config.toml
activation = "gelu"
norm = "layernorm"
bias = "none"
parallel_block = true
init_std_up = 0.0312
init_std_down = 0.0
lr = 0.00274
beta1 = 0.95
weight_decay = 0.14
warmup_steps = 200
final_lr_fraction = 0.1
batch_tokens = 32768
train_tokens = 134600000
dataset = "wikipedia_en"
Each number is 128 + 24 x the weight over its row's rms, rounded and kept within 0 to 255. Layers, rows and columns count from 0. The size above them is the row's rms in percent of the matrix's.

# layer 6 MLP down, 224x896, rms 0.11, rows 56-175, columns 0-55
size [ 99  98 107 100 110  95 104  95  99 100  98 100 106  99 103  97 103  99 100  96 102 100  98 100  99  98  97  97 103  95  96 102 103 101  95  97  99 106  96 100  97  98 100 102 103  98  98  95  96 103  97 104  93 103  99 100 102  98 113  99 100 105 100  99  97  99 102  99 101 103  97  95 105  97  99  98 102 102 103  98 103  98 101 102  99  97  98  97  98  95 101 101 104  95  99 106 100 106  98  93 101  95 100 101 100 103 101 100 100  98 101 102 101  97  98  94 101 103 105 100]
[[ 96  86 138 126  93 135 105 125 136 145 168 151 110 133 123 123 125  84 134 143 107 115 148  79 170 127 164 139 151 148  91 157 132 151 149 117 110  88 154 151 110 161 115 122 133 117 171 152 146 135 139 162 160 154  78 131]
 [142 134 129 120 157  48 129 126 134 176 165 174 139 157 160 162 134 119 120 121 138 152 130 131 135 100 143  93  88 138 117 153  84 102 128  96 104 140 145 151 130  90 135 103 112 129 112 127 146 150 172 147 103  92 128 140]
 [123  99 138 140 155 134 147 124 135 106 132 147  78 116 155 120  96 110  79 188 102 156 108 156 139 130 146 126 131 103 135 166 134 131  95 124 151 124 107 142 147 142 145 126 128 105 134 121 135 153 133 115 136 132 142 138]
 [143 134 143 125 106 135 115 124  83 128 107 141 138  94 123 121 134 111 124 138 156 148  63 149 116 101 173 104 169 113 116 204 130 128 126 129 114 136 159  96 121 137  94 102 105 128 134 151 117 134  90 145 113 120 112 100]
 [138  80 149 116 110 121 134 156 115 159  70 148 126 121 127 125 100 172 133  53 168 127 120 156 135 155 172 124  79 123 123 111 128 131 146 129 148 101 109 130 105 140 166 114 122 176 159  70  93 125 110 157 140 127 140 129]
 [125 117 109 133  80 145 149 108 159 121 144 115 153 148 124  96  80 126 134 135  87 152 163 135 145 124 130 102 135 143 122 107 128 105 142 138 126 149 150 166 120 147 104 105 113 110 165 124 109 168 134 178 132 135 114 119]
 [112 128 157 129 105 180 127 130 134 173 106 117  63 117 109  82 133 160 151 168 118  99 102 142 133 132 143 128 100 156 165 101 115 137 155 125 111 116 147 145 142 114 140 127  88 128 130 140 160 121 122 135 130 111 130  99]
 [104 144 139 110 184 111 140 144 138 152 155 130 116 102 177 142 144 121 132 132 162  98  87 181 139 116 143 173 111 101 133 103  95 157 102 133 109 165 128 150 127 117 146  76 127  59  98 114 182 122 158 100 145 120 149 117]
 [134 116 159 128 155  86  98 146 141 139 134 123  76 134 143 103 113  94 106 125 124 143 114 152 117 112 158 150 145  88 107  79 177 121 134 136 115 113 184 127  98 126 143 124 124 160 127 136 128 123 144 125 128  90 146 159]
 [135 169 111 119 126  97 150 105  56 149 146 172 115 101 139 137 148 123 146 145 148 143 112  74  92 128 151 106 128 124 153  73 105 131  94 106 124 130 129 158  79 171 125 107 121 155 122  87 189 166 167 144 120 115 139 110]
 [129 161 166 146 117 147 116 117 128 137 125 124 103 116 128 138 125  75  91 130 107 113 152 113 164 160  84 110  91 109 108 146  82 134 148  88 177 151 127 145 125 131 127 148 113 142 131  94 120 111 146 125 110 120 139 147]
 [160 127  95 133 131 100 113 114 122 133 175 104 141 175 157 118 155 162 103 141  66 123 118 166 103 136 162 183 131 151 122 138 155 117 131 128  97 127 159 106 119  96 161 142 144 132 125 126 102 114 126 119 147 113 116 143]
 [107 125 127 131 137 100  98 115 115 119 108 154 135  73 140 162 134 142 120 150 126 158 120 104 142  83 113  89 166 116  98 154 119 131 127 112 135 184 117 134  99 115 137 121 123 103 145 106 115 120 135 109 129 142 118 137]
 [116 149  88 128  94 137  84 118 132 103 129 116 113 123 138 128 139 139 140 150 166 122 112 142  91 146 149 131 121 131 144 117 120 159 119  98  87 139 142 152 109 125 107 158 157 115 119 135 152 123 114 135 144 129 116 131]
 [135 119 123 139 158 125 128 151 132 125 112  99 138 153 114 139 143 127 134 128 148 175 155 176 115 145 155 144 126 115 177 137 128 139 162 129  98 153  97 122 100  86 109 153 124 127 140 167  83 135 107  86 121 118  94 155]
 [113 114 187 162 133 167 104  75 103  99 123 106 142 118 116 130 112  84 168  95 108 118 133 174 131 156  87 116 153 147 156 115 173 112  90 133 154  85  97 159 117 160 142 116 114 139 133 134 158 134  95 145  98 120 120 106]
 [137 135 156 117 119 126 129 117 126 136 149 113  93 113 133 114 138 141 173  91 145 152 127 121 154 132 159 133 103 120 170 127 167 123 147 148 105 141 104 108  87 110 140  67 106 127 142  95 167 147  97 136 123 114 121 143]
 [124 168 130 141 103 151 115 140 103  83 140 115 142 144 149 105 122 145 109  89 143 105 143 151 146 141  85  95 127 138 115 163 152 168 164 131 186 100 129 117 128 133  95 156  91 158 134 134 104  90 168  88 145 140 146 140]
 [ 82 165 115  79 141 151  95 119 122 186 146 111 109 119  97 142  96 123 117 161 133 131  91 130 116 136 124 123 122 127 149  83 146 140 103 118 123 128 126 174 109 102 123 157 119 122 109 106 121 114 172 117 126 117 154 112]
 [126 136 114 120 130  83 111 112 103 104 113 140 167 117 169  93 103  89 125 136 153 136 134 159 143 126 125 123  96 134  90 135 120 121 158 135  75 132 133 137 120 166 130 125  93  83 142 161 144 152 112 135 144 164 124 137]
 [145 141 153 145 112 117 130 101 125 119 137 101 154 126 131 104 157 106 132 152 130 156 115 125 100  71 139 142 150 124 157 129 169 157 165 167 122 118 154 112  95 159 119 119 173 171 127 133 114 154 125 112  96 147 141 134]
 [123 170 143 126 148 114 109  96 139 167  81 146 133 126 150 196  76 115  99 143 205  71 119 119  68 117 140 119 117 139 122 111 150 133 102 166  88  88 156 114  99 126 113  91 149  93 160 149 122 182 136 128  76 113 117 127]
 [144 131 120 136 169 113 128 160 136  92 120 110 133 115  99 121  67 120 143 122 136 112 140 165 117 126  80 147 148 100  89  81 103 121 156 140  80  96 152 110 115 117  90 146 156 124 118 112 114 152 119 145 109 102 129 119]
 [128  90 137 134 134 152 125 145 102 166 116 107 137 163  92 143 112 133  91 117 134 148  68 102 131 129 137 117 142 127 119 158 131 114  91 127 108 121 153 124 128 160 151 112 118 183 135 130 117 195 147  91  93 142  95 106]
 [ 91 128 128 123 155  85 141  98 170 105 130 117 102 179 156  88 176 128 109 141 144 103 121 162 109  99 151 185 120 141 130 129 117 140  88 136 140 133 149 150 114 163  88  79 134  95 118 161  72 165  89 107 112 115 139 133]
 [113 125 129 134 109 127 109 115 105 151 130 118 174 135 120 127 170  92 146 121 182 120 119 136 149 150 129 151  96 148 159  72 126 138 136 104 113 147 143 135 154  98 148 138 186 109 133 133 130 126  82  86 113 148 103 131]
 [118 101 133  85 166 103 146 129 142 146 138 127  94 102 128 140  79 108 148 105 141 155 105 128 118  85 104 148 133 154 132 129 108 132 132 120 105  95 120 140 138 153 108 169 111 111 166 153 121 102 136 139 116 140 161  96]
 [147 125 140  82 153 155 146 147 170 106 110 115 130 147 109 173 116 130 159 139 126 135 145 155 101 177  93 143 118 130 150 122  92  84 154 107 130 114 142 122  45 122 118 147 172 109 126 124  90 121 150  98 134 129  88 181]
 [106 142 139 146 162 120 113 105 121 154 102 162 153 152 188  85 118 115 116 145 151 141 164 121 102 147 123 126 124 123 126 188 147 110  98 138 169 121 155 119 146 126 105 134 110 113 112 130 105 125 111 134 122 103 146 164]
 [168 123 131 105 132 179 102 170 149 172 117 124 106 110 159  96 127 138 132 146 168 138 141 141 119 147 153 131 130 111 139 130 125 118  95 133 161 148 110 126 100 154 134 172 128 156 133 133 160  98 162 109 114 155 144 130]
 [ 82 192 120 141 149 154 113 124 112 126  74 110 152 128 116 146 132 109 121 169 173 138 133 146 123 135 148 108 133 101 102 149 158 117 107 129  95 144 117 162 120 131 101 102 106  90 110 111 134 117 131 128 115 128 153 142]
 [ 96 125 135  95 126 112  86 133 109 138 175 151 133 166  93 142 126 146  87 136 149 132 165 158 135 119 127 126 162 105 139 173 155  74  88 122  81 172 166 114 120 117 112 144 170 100 115 140 126 156 137 138  97 152 115 150]
 [136 121 124 151 114 132 146 130 130 144 134 142 159 115 137 118  81 127 141  95 123 145 150 163 169 111 170 151 126 143 141 160  79 110  81 168 148 121 116 130 103 160 115  90 148 116 137 155 130 108  83 114 121 145 144 118]
 [116 158 114 136 146 126 184 176 134 123 135 114 147 130 146 134 123 123 166  82 145 128 141 144  91  80 153 132  95 170 124  93 117 114 171 123 117 148 141 140 113 138 105  75 136 141 148 167 176  95 138 127 141 119 138 106]
 [114 135 100 120 126 141 141 148 207  95 114 102 135 127 122 116 134 162 117 158  84 149 177 144 147 122 156 136 135 128 141 121 166  77  97 130 126 144 116 131 134 118 120 129 109 162  89 157 128 148 134 113 120 110  68 139]
 [149 127 143 129 131 160 116  62 114  87 141  69 153 149 119 126 119 114 158 116 145 148  99 173 141 113 105 181 131 106 119 149 136 147 120 133  98 140 128 110 158 178 136  92 142 120 124 126 158 135 114 118 121 120 142 132]
 [109 114 106 102 112 122 138 137 120  98 117 133 158 144  78 167 137 154 123 126  74 123 108 118 112 137 102 105 138 146 149 103 121 128 192 113 123 112 141 125 143 129 102 148 149 116 112 151 138 114  84 159 142 140 144 164]
 [ 88  78  83 155 139 116 129 130 128 135 157 131 156 131 115 145 157 145 110 122 139 159 107 117 135 178 153 131 119 119 101 188 169 166 142 142 128 134 155 146 113 105  86 139  78 116 136 102 158 137 132 125 106 146 107 103]
 [115 151 138 114 144 154 125 122 106 136 136  96 161 118 177 178 155  70 142 101 134 136 116  83 148 127 119 128 129 156  98 146  99 149  56 123 145 141 118 135  98 155 131 141 143 153 127 134 157 142  81 119 119 149  94 111]
 [122 104 137 103 150 117 120 111 116 105 137 144 135 122  96 115 143 163 150 131 130 154  98 167 150 135 168 100 112 116 106  57 128 120 139 154 137 137  79 110 104  77 138  60 116 141 143 123 163 111 151 115 121 120 107 136]
 [125 137 116 103 136 145 147 119 121 114 103 141 125 112 127  86 148 113 127 143 161 117 152 112 155 116 103  98 101 110 134  81 132 154 142 112 137 124 139 112 136 118 138 134 135 128 137 139 104  98 147 175 143 200 158 145]
 [112 108 123  82 138 110 114  95 117  99 155 146 197  83 124 109 125 149  77  92 135  90 130 106 108 145 130 142 148 151 128  92 142 210 163 105 117 143 138 142 104 180 108 145 112  60 105 100 171 142 141 114 146 147 174 115]
 [ 94  73  63 115 153 185 107 128 126 200 115 119 133 129 131  88 116 156 184 124 152  92 111 112 150 133  79 145 141 154 134 155  97 154 109 146 155 134 118 124 132 149 123  89 135  91  98 136 121 117 136 108 123 128 124  62]
 [126 154 122 103 118 134 101 169 140 126 127 180 150 123 152 102 139 116 151  81 195 124 104 142 139 143 132 170 134 170 133 130 110 111 111 155  97 108  96 110 135 150 120 140 142 146 133 113 129 117 134 104 127 117 122 131]
 [168 105 119 140 132  93 119 112  99 177 148 120 139 154 130 126 135 100 150 101 116 135 125 155  84 120 111 124 130 124 158 146  90  95 109  96 141 136  59 120 186 119 130 119  96  95 130 144 103 132 177 131 105 128 143 145]
 [112 155 143  77 146 170 117 139 144  99 102 153 178 142  83 115 114 134 116 129 157 117 157 130 131 111 138 109 110  99  84 168 102 107  75 137 151 153 118 163 126  84 123 164 108 116 113 157 161  89 138 189 122 101 112 134]
 [142 119 106 101 117 131 129 104 134 136  97 111 131 115  66 165 127 128 185  91 144 121 123 149  89 151 166 132 124  78 154  98 110  82 108  82 128 167 145 115 127 125 132  98 130 189 163 121  86 103 185  99 120 112 164 154]
 [130 119  73 131 109  90 131 142 134 118 144 138 131  97 119 164  65 142 125  98 137 125  96  85 150 148 138 178 121 113 125 184 138 159 152 106  67 126 108 104 165  96 127 159 127 152 145 143 135 114 173  88 103 159 119 188]
 [109 156 156 120 158  98 144  99 122 145 126 147 157 151 120 150 146 122 118 144 145  89 114 109  75 161  84 167 147 128 132 118 128 115 148 105 126 133 125 123 134 127 164 161 107 129 111 119 144 154 114  88  75 112 120  95]
 [127 134 157 155 129 132  97 107 150 174  90 114  94 170 173 115 112 172 138 115 117 128 117 141 126 151 167 104 143  94 123 134 120 161 141 132 122  86 158 114 142 128 146 150 118 141 159 148  95 131 145 104 112 102 115 125]
 [159 145  98  84 139 149 143 137 123 160 111 118  90 162 134  98 122 134 184 180 112 167 108 114 148 106 133 124 150  80 116  99 122 129 136 136 138 157 147  80 116 135 137 124 124 126 159 124 107 164 116  59  99 140 164 149]
 [152 144 141 104 129 178 129  99  88 131 108 101 172 155 148 138 152 139  92 128 124 112 129 109 179 122 112 107 169  90 131 135 120 125 114 129 144 157 116 132 114 155 148 102 116 153 158 144 137 149 138 145 143 121 139 117]
 [143  83 125 136 131 119 142 170  92 154  93 171 183 163 123 100 130 166 123 133 147 202 106 132 127 130 162 151 121  97 141 179 152 156 141  77 129 116 156 122 131 136 151 124 137  92 115 113 108 127  89 134 125 102 147 124]
 [170 131 110 131 123 108 125 156 136 127 133 140 127 134  90 135 134 177 164 135 110 172 113 100 177 111  94 120 131 102 130 145 110 108 122 138 121 153 124 102 107 148 138  95 161 127 114  92  94 109 103 110 145 162 107 139]
 [122 139 128 140 134 110 103  98 146 107 152  94 122  67  82 105 135 114 110 104 141 135 145  97 142 137 121 148 152 145 154 142 144 109 145 147  97 117 138 121 109 114 128 132 118 145 172  66 136  96  98 119 115 154 123 116]
 [142 112 123 144 138 117 148 113 128 151 133 149 108 153 113  99 119 202 163 112  84 121 111  96 153 117 136 129 129 132 103 148 168 113 117 132 144 110 141 128 143 170 151 144  98  94 133 120 135  60 106 139 122 100  96 111]
 [143 118  98 143 117 109 121 141 123 127 124 129 104 123 121 152 110 143 110  88 172 111 123 133 139  98 157 119 116 120 106  95 122 154  86 128 131 116 122 150 148 113 101 104 120 131 192 111 136 107 116 145 145 142 126 139]
 [102  96 135 150 110 148  89 130 130 100 169 103 177 133 123 164 123  57 106 118 133 148 164 172 127  99 110 129 150 121 103 142 116 126 113  88  95 125 141  97 139 108 118 111 109 170 131 117 116 138 118 176 130  97 158 112]
 [171 111 157 135 110 131 121 101 151 135 105 127 169  80 150 155 149 120 115  46 155 130 154 134 153 140 126 115 102 195 130 163 139 172 138  95 118  92 123 143 115 147 150 148  89 137 150 145 106 102 110 111  83 116 105 150]
 [155 108 126 141 140 143 111 143 161 108 125 154  93 103 116 140 130 149 161  84 133 118 118 160 119  83 149 109 100 140 141 136  93 143 147 172 116 109 136  99 153 112 136 162 132 146 159 115  96 115 148 104 113 155 123 120]
 [119 122 124 111 116 111 117 139 116 160 111 111 131  98 113 111  74 102  90 132 128 109 124 168 137 137  90 125 143 152  92 132 142 154 104 141  97 103 127 145 152 154 114 127 161 124 118 158 104 137 117 125 126 123 102 126]
 [133 133 129 136  91 128 105 126 148 133 139 135 155 113  96 100 124  89 147 138 135 106 108 148  95 132  98 124 117 125 122 148 119 159 133 187 159 117  91 121 149 111 102 122 150  97 143 147 127 113 122 113 181 122 117 157]
 [144 114 116  98 130 163 138 196 121 160 124 148 163 109  98 121  79 192  95 138 124 112 137  92 177 141 117 158  66 137 119  79 125 105 130 163 130 187 140 127 174 150 177 136  93 153 135 171 134 154 133  91 124 133  93 137]
 [ 98 125 142 176 122 132 107 142 110  98 123 130  99 133 110 103 122 132 157 152 141  77 178  44 171 166 121 104 114 148 122 135 114 159  83 120 137 118 168 192 139 126 111 103 169 123  90  81 146 140 141 159 129 117 143 123]
 [157 165 172 164 141  93 115 122 132 142 126 121 154 128 181 143 123 158 154 127 152 195 112 100 141  94  81 152 139 125 136 120 133 154 140 118 102 179 113  84 147 152 172 138 137 142 122 164  95 132 156 121 149  98 103 115]
 [115 147 125 120 124 104 123 149 101 128 139 165  61 124  79 137 152 148 116 142 127 160 126 109 127 163  81 141 128  76 137 127 127  85 122 150 131 123 127 113 145  80 158 144 101  95 113 108  91 110 116 135 146 117 171 129]
 [137  95 155 167  99  96 180  84 118 112 112  92 100 130 139 136 136 155 136  93 152 125 148 116 140  93 103 130 114 145 114 160 184 125 145 109 127 144 133 176 126 133 107 180 182 121  88 106 131 147 108 130 114 164 109 118]
 [ 90 136 122 133  98 115 115 168 146 130 150 112 141 168 149 188 134 131 128 118 156 128 172 145 107 161  70  87 147 134 156 159 120 138 114 143 166 128 114 146 132 167 137 149 151 107 123 120 115 104 145 135 142 120 117  92]
 [169 139 163  76 125 159  65 152 106 120 163 124 123  93 117 125 105 135 110 137 140  91 125 147 132 165 121 145 173 108 111 155 144 136 123 104 163  80 128 118 125 153 116  99 137 143 147 119 123 135 135 116 111 138 148 122]
 [125 111 142  85 138 168 113 110  90 170 128 130 104 119 128  97 108 180 134  79 117 136 114 151 121 118 115 113 115 130 146 109 138 145  88 134 152 132 147  98 161 109 124 123 145 127 120 104 129  85 114 143 149 125 134  97]
 [175 124 112 162  91 197 119 138 102 163  72 138  92  87 140 100 111 109  88  81 131 120 122 149 131 131 128 123 131 141 118 128  82 134 143 104 128 122 140 160 127 126  88 108 127 183 146 134 111 123 106 125 110 129  85 135]
 [158  96 194 128 168 104 114 105 135 128 124 162 147 107 173 175 106 101 181  78 103  87 132 150 145 108 148 131 130 133 109 141 128 147 143 115 161 160  88 114 155 123 127  92 136 149 141 113 134 133 104 105 115 188 126 131]
 [115 124 118 107 154 175 135 152 176  86 135  90  84 101 113 180 124 106 157 128 176 109 124 148 125  98  76 133 108 145 137 125  97 119 130 130 112 161 118 134 100 127 139 123 142  45 119 128  82 164 133  84 137 124 101 126]
 [108 107 113 143 147  98 144 143 143 153 148 128 120 154  91 131 101 110 170 117 101 160 155 131 155 108 145 104 116 131 146 131 132 125 189 101 123 121 117 178 155  70 123 117 104 106 128 112 147 118 145 146 129 127 105  89]
 [141  81 148 125 127 139 116  96 150 158 144 146 159 128 114 122 112 115 154 129 114 163 123 130 150 123 119 163 139 153 157 124  98 133 115 174 152 147 117 127 112 123 141  97 122 156 136 145 108 152 131 112 121 133 176 173]
 [108 128 116 113 151 140 150 118 140 134  97 130 105 108 117 114 111 141 148  75  97 128  87 138 137 116 119  90 155 129 177 137 154 135 128 141 109 160 115  67 147 119 124  99 165 120 143 157  97 147 112  96 128  93 137 120]
 [131 121 166 148 139 116 135 179 100 162 118 106 152 143 160 132 162 111 136 147 175 129 119  87 122 115 131 143 130 136 162  93 129 128 174 105 181 164 131 145 119 160 162 122 121 148 101 164 160 106 131 114 124 147 115 152]
 [155 116 100 135 163 175 171 138 113 121 156 130 107 119 140 136 125 107 100  83 106 116 111 145 130 137  93 146 120 101 160 118 130 144 132 103 127 154 136  83 128 116 142 158  90 133 134 133 109 102 123 110 141 192 134 127]
 [123 133 117  97 120  82 131 184 135 165 146 119 180 154 118 138  87 144 136 108 144 184 102 100 149 118  98 108 116 158 130 110 106 114 105 125  99 130 157  92 169  88 112 113 122 112 110 135 168 111 146  95  88 151 115 127]
 [132 135 134 126 118 124 130 120 172 140 131 165 131 119  88 118 123 137 179 141 142 104 126 158 162 154  95 113 136 110 133 123 140 140 122  98 156 126  81 178 117 132  95 134 164 116 141 114 147 175 136 136 121 135 160 116]
 [120 167  97 119 145 109 116 147 184 158 135 105 155 115 138  98 153 118 176 116 136 151 143 162 128 121 111 173 121 158 174 103 136 138 115 158 118  64 133  87 148 115 178 151 157 125 160 125 139  92 121 130 126 118 106 146]
 [ 94 143 119 138 122  98 140 163 128 122 151 135  64 108 141 164 144  94  76 103 159 111 124 148 105 149 132 150 126 126  84 104 165 140 114 140 127 153  99 142 103 118 126 149 126 145 121 149 122 128  68 159 151 104 113 111]
 [113  91 107  83 128 141 131 122  79 104 166 117 119 132 137 125 100  96 122 169 109 105 112 140 109 123  98 155 121 115 148 193 153 142 111 106 101 151 131  99 137 109 139 122 112 154 155 123 145 142 170 127 139  94 160 131]
 [139 117 103 116 123 137 130 127 131 146 144 113 137 115 123 128 151 130 140 123  92 148 134  98 153 136 153  50 125 139 149 116 139 163 158 130 151 111 147 116 118 104 163 126 117 144 176 115 150 141 122 103 109 101 131 140]
 [127 127 163 113 111 108  93 110  83 119 147 133 143 117  94  95 147 123 114 184 153  84 118  98 144 118 134 145 109 138 123  98 164 122  93 129 158  98 112 162 111 108 177 128 114 119 143 153 129 139 130 117 114 103 130 123]
 [133 134 127 141 106 138 169 137 114 149 129 121 142 137 138 131 167 143  96 109 134 114 146 123 106 107 125 139 141 103 110 169 149  89  97 114 143 140 110 150 124 124 129 150 123  97 131 172 132 150  81 102 124 109 175 108]
 [107  84 116 150 115 156 155 117 135 145 114 131 123 121 100 128 152 125  66 136 156 103 120 156 141  98 141  88 103 113 128 111 115 126 137  87 136 114  70 110 110 180 129 134 129 146 137 120 121 169 114 140 126 121 114 140]
 [123 139 105 130 135 144 152  97 141 175 121 160 125 115 116  93 161 153 102 124 121 162 110 133 152 138 135 116 121 151 137 124 143 106  97 121 124 149 103 137 118 133 116 133 150 134 140 130  93 128 132 116 110 143 124 146]
 [136 111 117  85  98 131 160 140 135 188 119 141  88 221 145 146 139 124 167  91 146  97 139 147 129 110 114  89 124 123 126 134  41 113 110 114 125 109 104 126  84 108 135 154 118 132 127 165 106 157 102 131 159 129 139 142]
 [111 132  97 111 155 121 131 127 132 100 154 127 134 115 143 149  94 185 149 150 167 123 164 106 151 131 111 125 102 143 102  92 138 160 115 126 132 131 111 113  92 145 109 113 134 130 142 112  93 131 165 107 121  88 114 136]
 [155 123 109 144 117 155 143  96 146 135  84 145 143 140 123 147 109 154 131 144 116 139  89 137 133 120 188 143 153 119 117 177 106 133 148 176 125 125 114 110 149 172 151 114 142 108 132 122 139 115 161 108 124 130 140 162]
 [102 120 137 114 130 152 140  75 166 123 138 166 139 127 127 113 121 143 103 144 107 151  92 157 121 138 127 136 169 136 146 133 150 157 144 124 108 150 141 116 157 127 127 159 139 144 134 144 110 163 100 148 151  82 140 119]
 [ 88 117 152 116 121 106 139 122 128 109 110 158  82 102 121 151 109  82 141 119 115 124 100 136 174 122 136 140 105  97 102 129 147 133 101 130  84 122 156 138 141 172 136 145 154 115  86 108  91 113 147 160 112 146 113 138]
 [145 127 129 109 149 191 135 107 121  99 146 131 104 154 151  97 108 151 107 124 153 152 122 146 138 129 146 159 147 149 110 155 154 119 122 159 149 153 161 128 117 122  97 152 115 114 121 113 126 106 127 148 129 133 154 115]
 [143 140 149 140 145  50 133 146 144  94 160 110 136 129 108  94 126 130 122 106 115  76 122  73  94 108 134 119 115 111 100 138 134 131 107 149 134 133 159 133 126 144 138 157 138 108 150 137 123 114 151 151 134 164 145 124]
 [114 110 137 129 127 124 126 134 106 151  93 129 132 118 107 138 141 120  85 141 131 160 132 100 136 129 142 117 108 157 117 163 112  98 106 160  95 156 118 125 132 121 121 100 107 149 123 114 121 130 136 141 116  73  91 145]
 [133 166 150 155 128 136 133 138 107 165 140  89 129 141 112 140  98 116 109 147 112 106 126 128  79 137 140  79 111 151 126 124 125 153 107 143 171  99 114 124  92 144 114 114 148 127 136 134 112  84  93 164 111 101 153 138]
 [123 108  83 152 126 152 109 101 137  99 157 161 155  93 145 132 120 123 107 135 122 128 149 106 140  90 118  96 139 161 124 117 148 160  63  98 107 114  74 115 134 180  71  94 129 131 151 154 111 131 101 167 111 101 132  73]
 [119 126 122 147 115 140 109 115 129 102 130 135 111  98 142 139 106 112 124 120 111 108 118  95 134  97 133 115 114 116 102 107 130 140 124 116 166 136 181  77 116 117 129  96 122 149 148 120 137 142 123 117 124 170 137 120]
 [135 163  77 115 135 141 131 105 172 118 119 176 145 122 114 103 129 152  99 138 108 110 113 151  90 111 134 121 165 112 152 117 129 108 113  99 195 172 103 125 155 151 116 102 128 136 104 139 149 136 134 105 119 134 137  97]
 [129  67 124 144 126 118 120 117 105 134  82 118 132 180 123 139 132 140 125 101 144 133 119 127 144 110 118 142  98 106 129 178 108 143 174 114 149 127 102 129  65 106 139  81 109  95 143 126 124 136 156 169 153  99 115 137]
 [134 141 119 110 131  90 117  82 162  90 145 169 153 156 112 120  82 131 135 137 151 104 140  57 115 130 123 111 103 113  88 102 101 172 126 142 124 127 142 190 115 106 153  83 123 124 107 114 160 123 149 169 141 125 136  91]
 [123 145 174 108 158 148  88 135  76 120 115 167 121 141 153 113 121 103 136  97  84 124 165 126 141  88  64 102 130 150 117 138 108 173  77 114 148 116 132 109 151 157 118 101 124 115 120 132 105 137 114  88 156 108 176 139]
 [135 110 168 132 103 105 112 141 110 103 121 136 101 140 114 106 140 129 147 107 135 124 135 129  72 117 118 143 143  86  91  81 141 131 142  99 116 117 150 132  93 110 125 106 122 149 133 146 128 104 143 157 156 111 147 126]
 [128 125 129 150 109 113 137 130 128 120 134 120 113  80 105 106 110  89 117  84  88 135 128  83 150 108 157 134 136 187 123 134  97 127  85 128 143 120 137 149 107 124 170 154 121  94 141 136 163 125 106 125  97 189 112 101]
 [148 171 166 167 144 133 115 135 148 147 138 152 134 106 121 153 135 166 170 118 106 109 114 147 196 128 169 126 105 151 104 128  84 153 112 103 126 134 149  87 119 101 122  77 136 165 142 143 137 134 145 102 109 106 126 148]
 [119 106 124 149  99 109 121 104 136  96 159 123 109 178 114  82 118 125 124 133  89 157 120 139 133 132 149 118 134 105 120 139  73 109 150 134 117 143 116 107 140 111 140 143 151 148  96 183 111 141 140 165  99 161 123 111]
 [128 119 123  98 120  88 121 107 150 150 103  95 155  99 148 104 115 129 182 134 136 100 106 153  95  99 147 145 137 113 175 157 148 134 101 112 178 104 113 138 138 150  89 159 117 137 115 162 140 139 106 132 134 108 127  87]
 [ 91 136 156 120 140 139 168 112 123 169 150 118 115 105 166 134 160 128 131 122 116  96 106 124 143 141 131 152 130 117 162 162 136  89 142 146 128 115  63 139 108 139 114 120 102 108 121 117 111 103 142  87 156 141 157 100]
 [132 126 142 105 157 130 127 132 175 127 136 111 119 119 157 112  98  94 123 158 116 206 114 133 121 105 123 128 158 146 173  96 149 138 117  22 186 177 151 115 139 152 130 195 137 108 101 122  94 115 122 122 143 125 127 172]
 [106 120 121 151  99  99  99 100 123 143 147  98 117 156 127 131 144 129 157 125 154 139 130 165 139 136 108 164  69 109 174  69 123 160 160 205 106 128  92 113 146 142 146 157 158 132 152 112 109 100 118 127 111 125 113 106]
 [106 125 129 108 109 130 106 135 166 131 107 146 119 135 121 150 138 102 173  99 133 112 104 100  84 133 128 157 139 150 141 153 160 141 145  94 131 194 139 109 146  94 128  98 122 133 140 133 140  97 151 133 136  65 142 140]
 [122 157 133 167 124 131 143 102 103 129 136 126 129 122 119  66 138 142 141 144 151 139  94 110 123  95  95 143  75  86  83 120 108 157 119 216 131 117 135 166  72 134 110 128 166 177 137 109  89 164 117 139 174 122 117 129]
 [157 150 118 133  92 150 122 121 114  96 135 142 161 151 146 118 141 119 104 153  89 106 131 104  79 120 145 167 135 134 125 131  79 128 103 151 127 153 110 133 106 110 132  93 116 112 132 167 177 125 151 145 128 144 115 106]
 [ 84 160  89 115 122 134 116  97 151 147 113 143  81 115 142 114 158 133 122 124 121  88 138 140 124 125  99 116 131 117  91 142 159 132 130 142 148 145 119 143 128 136 123 152 109 147 149 169 134 100 114 155 141  93 167 135]
 [104 140  82 137 102 173  90 183  85  96 124 126  88 131 132 123 110 123 142 147  99 132 124 121  85 133 150 125 142 109 147 111 117  94 136  84 147 169 124 133 183 124 128 138 105 141 138 130 123 147 130 139  95 101 121 139]
 [143 136 105 155 108 124 150 110 139 106 141 104 178  86 122 124 145 164  91 119  94 137 106 176 112 159 132 142 139 143 129 121  93 107 108  82 135 124 137  99 175 138 123 124 133 125 132 131 157 191 147 102  93  80 145 103]
 [ 92 137 153 122  64 111 122 112  61  76 123 139 117 162 128 137 146 145 111 116 129  99 107 103 132 113 124 151  95 121 120 134 142 134 130 136 168 126 154 115  99  82 123 130 153 170  97 110 173 149 107 142 144 157  93 136]
 [150 140 139 146 115 153 158 148 123 153 119 127  97  84 168 101 134 121 115  88 114 201 147 140 111 125 121 118 110 179 121  98 173  81 124  88  93 125  83 144 131 113 132  80 173 149 119 118 120 159 106  94 105 131 112 134]
 [108 151 121 127 108 145 116  96 106 124  98 140  81 114 133 131 167 120 129 104 139 132 105 122 105 137 136 141 143 125 155 105 104  74 155 171 170 164 102  99 124 116 160 178 171 112  94 163 120 134 156 116  96 147 116 133]]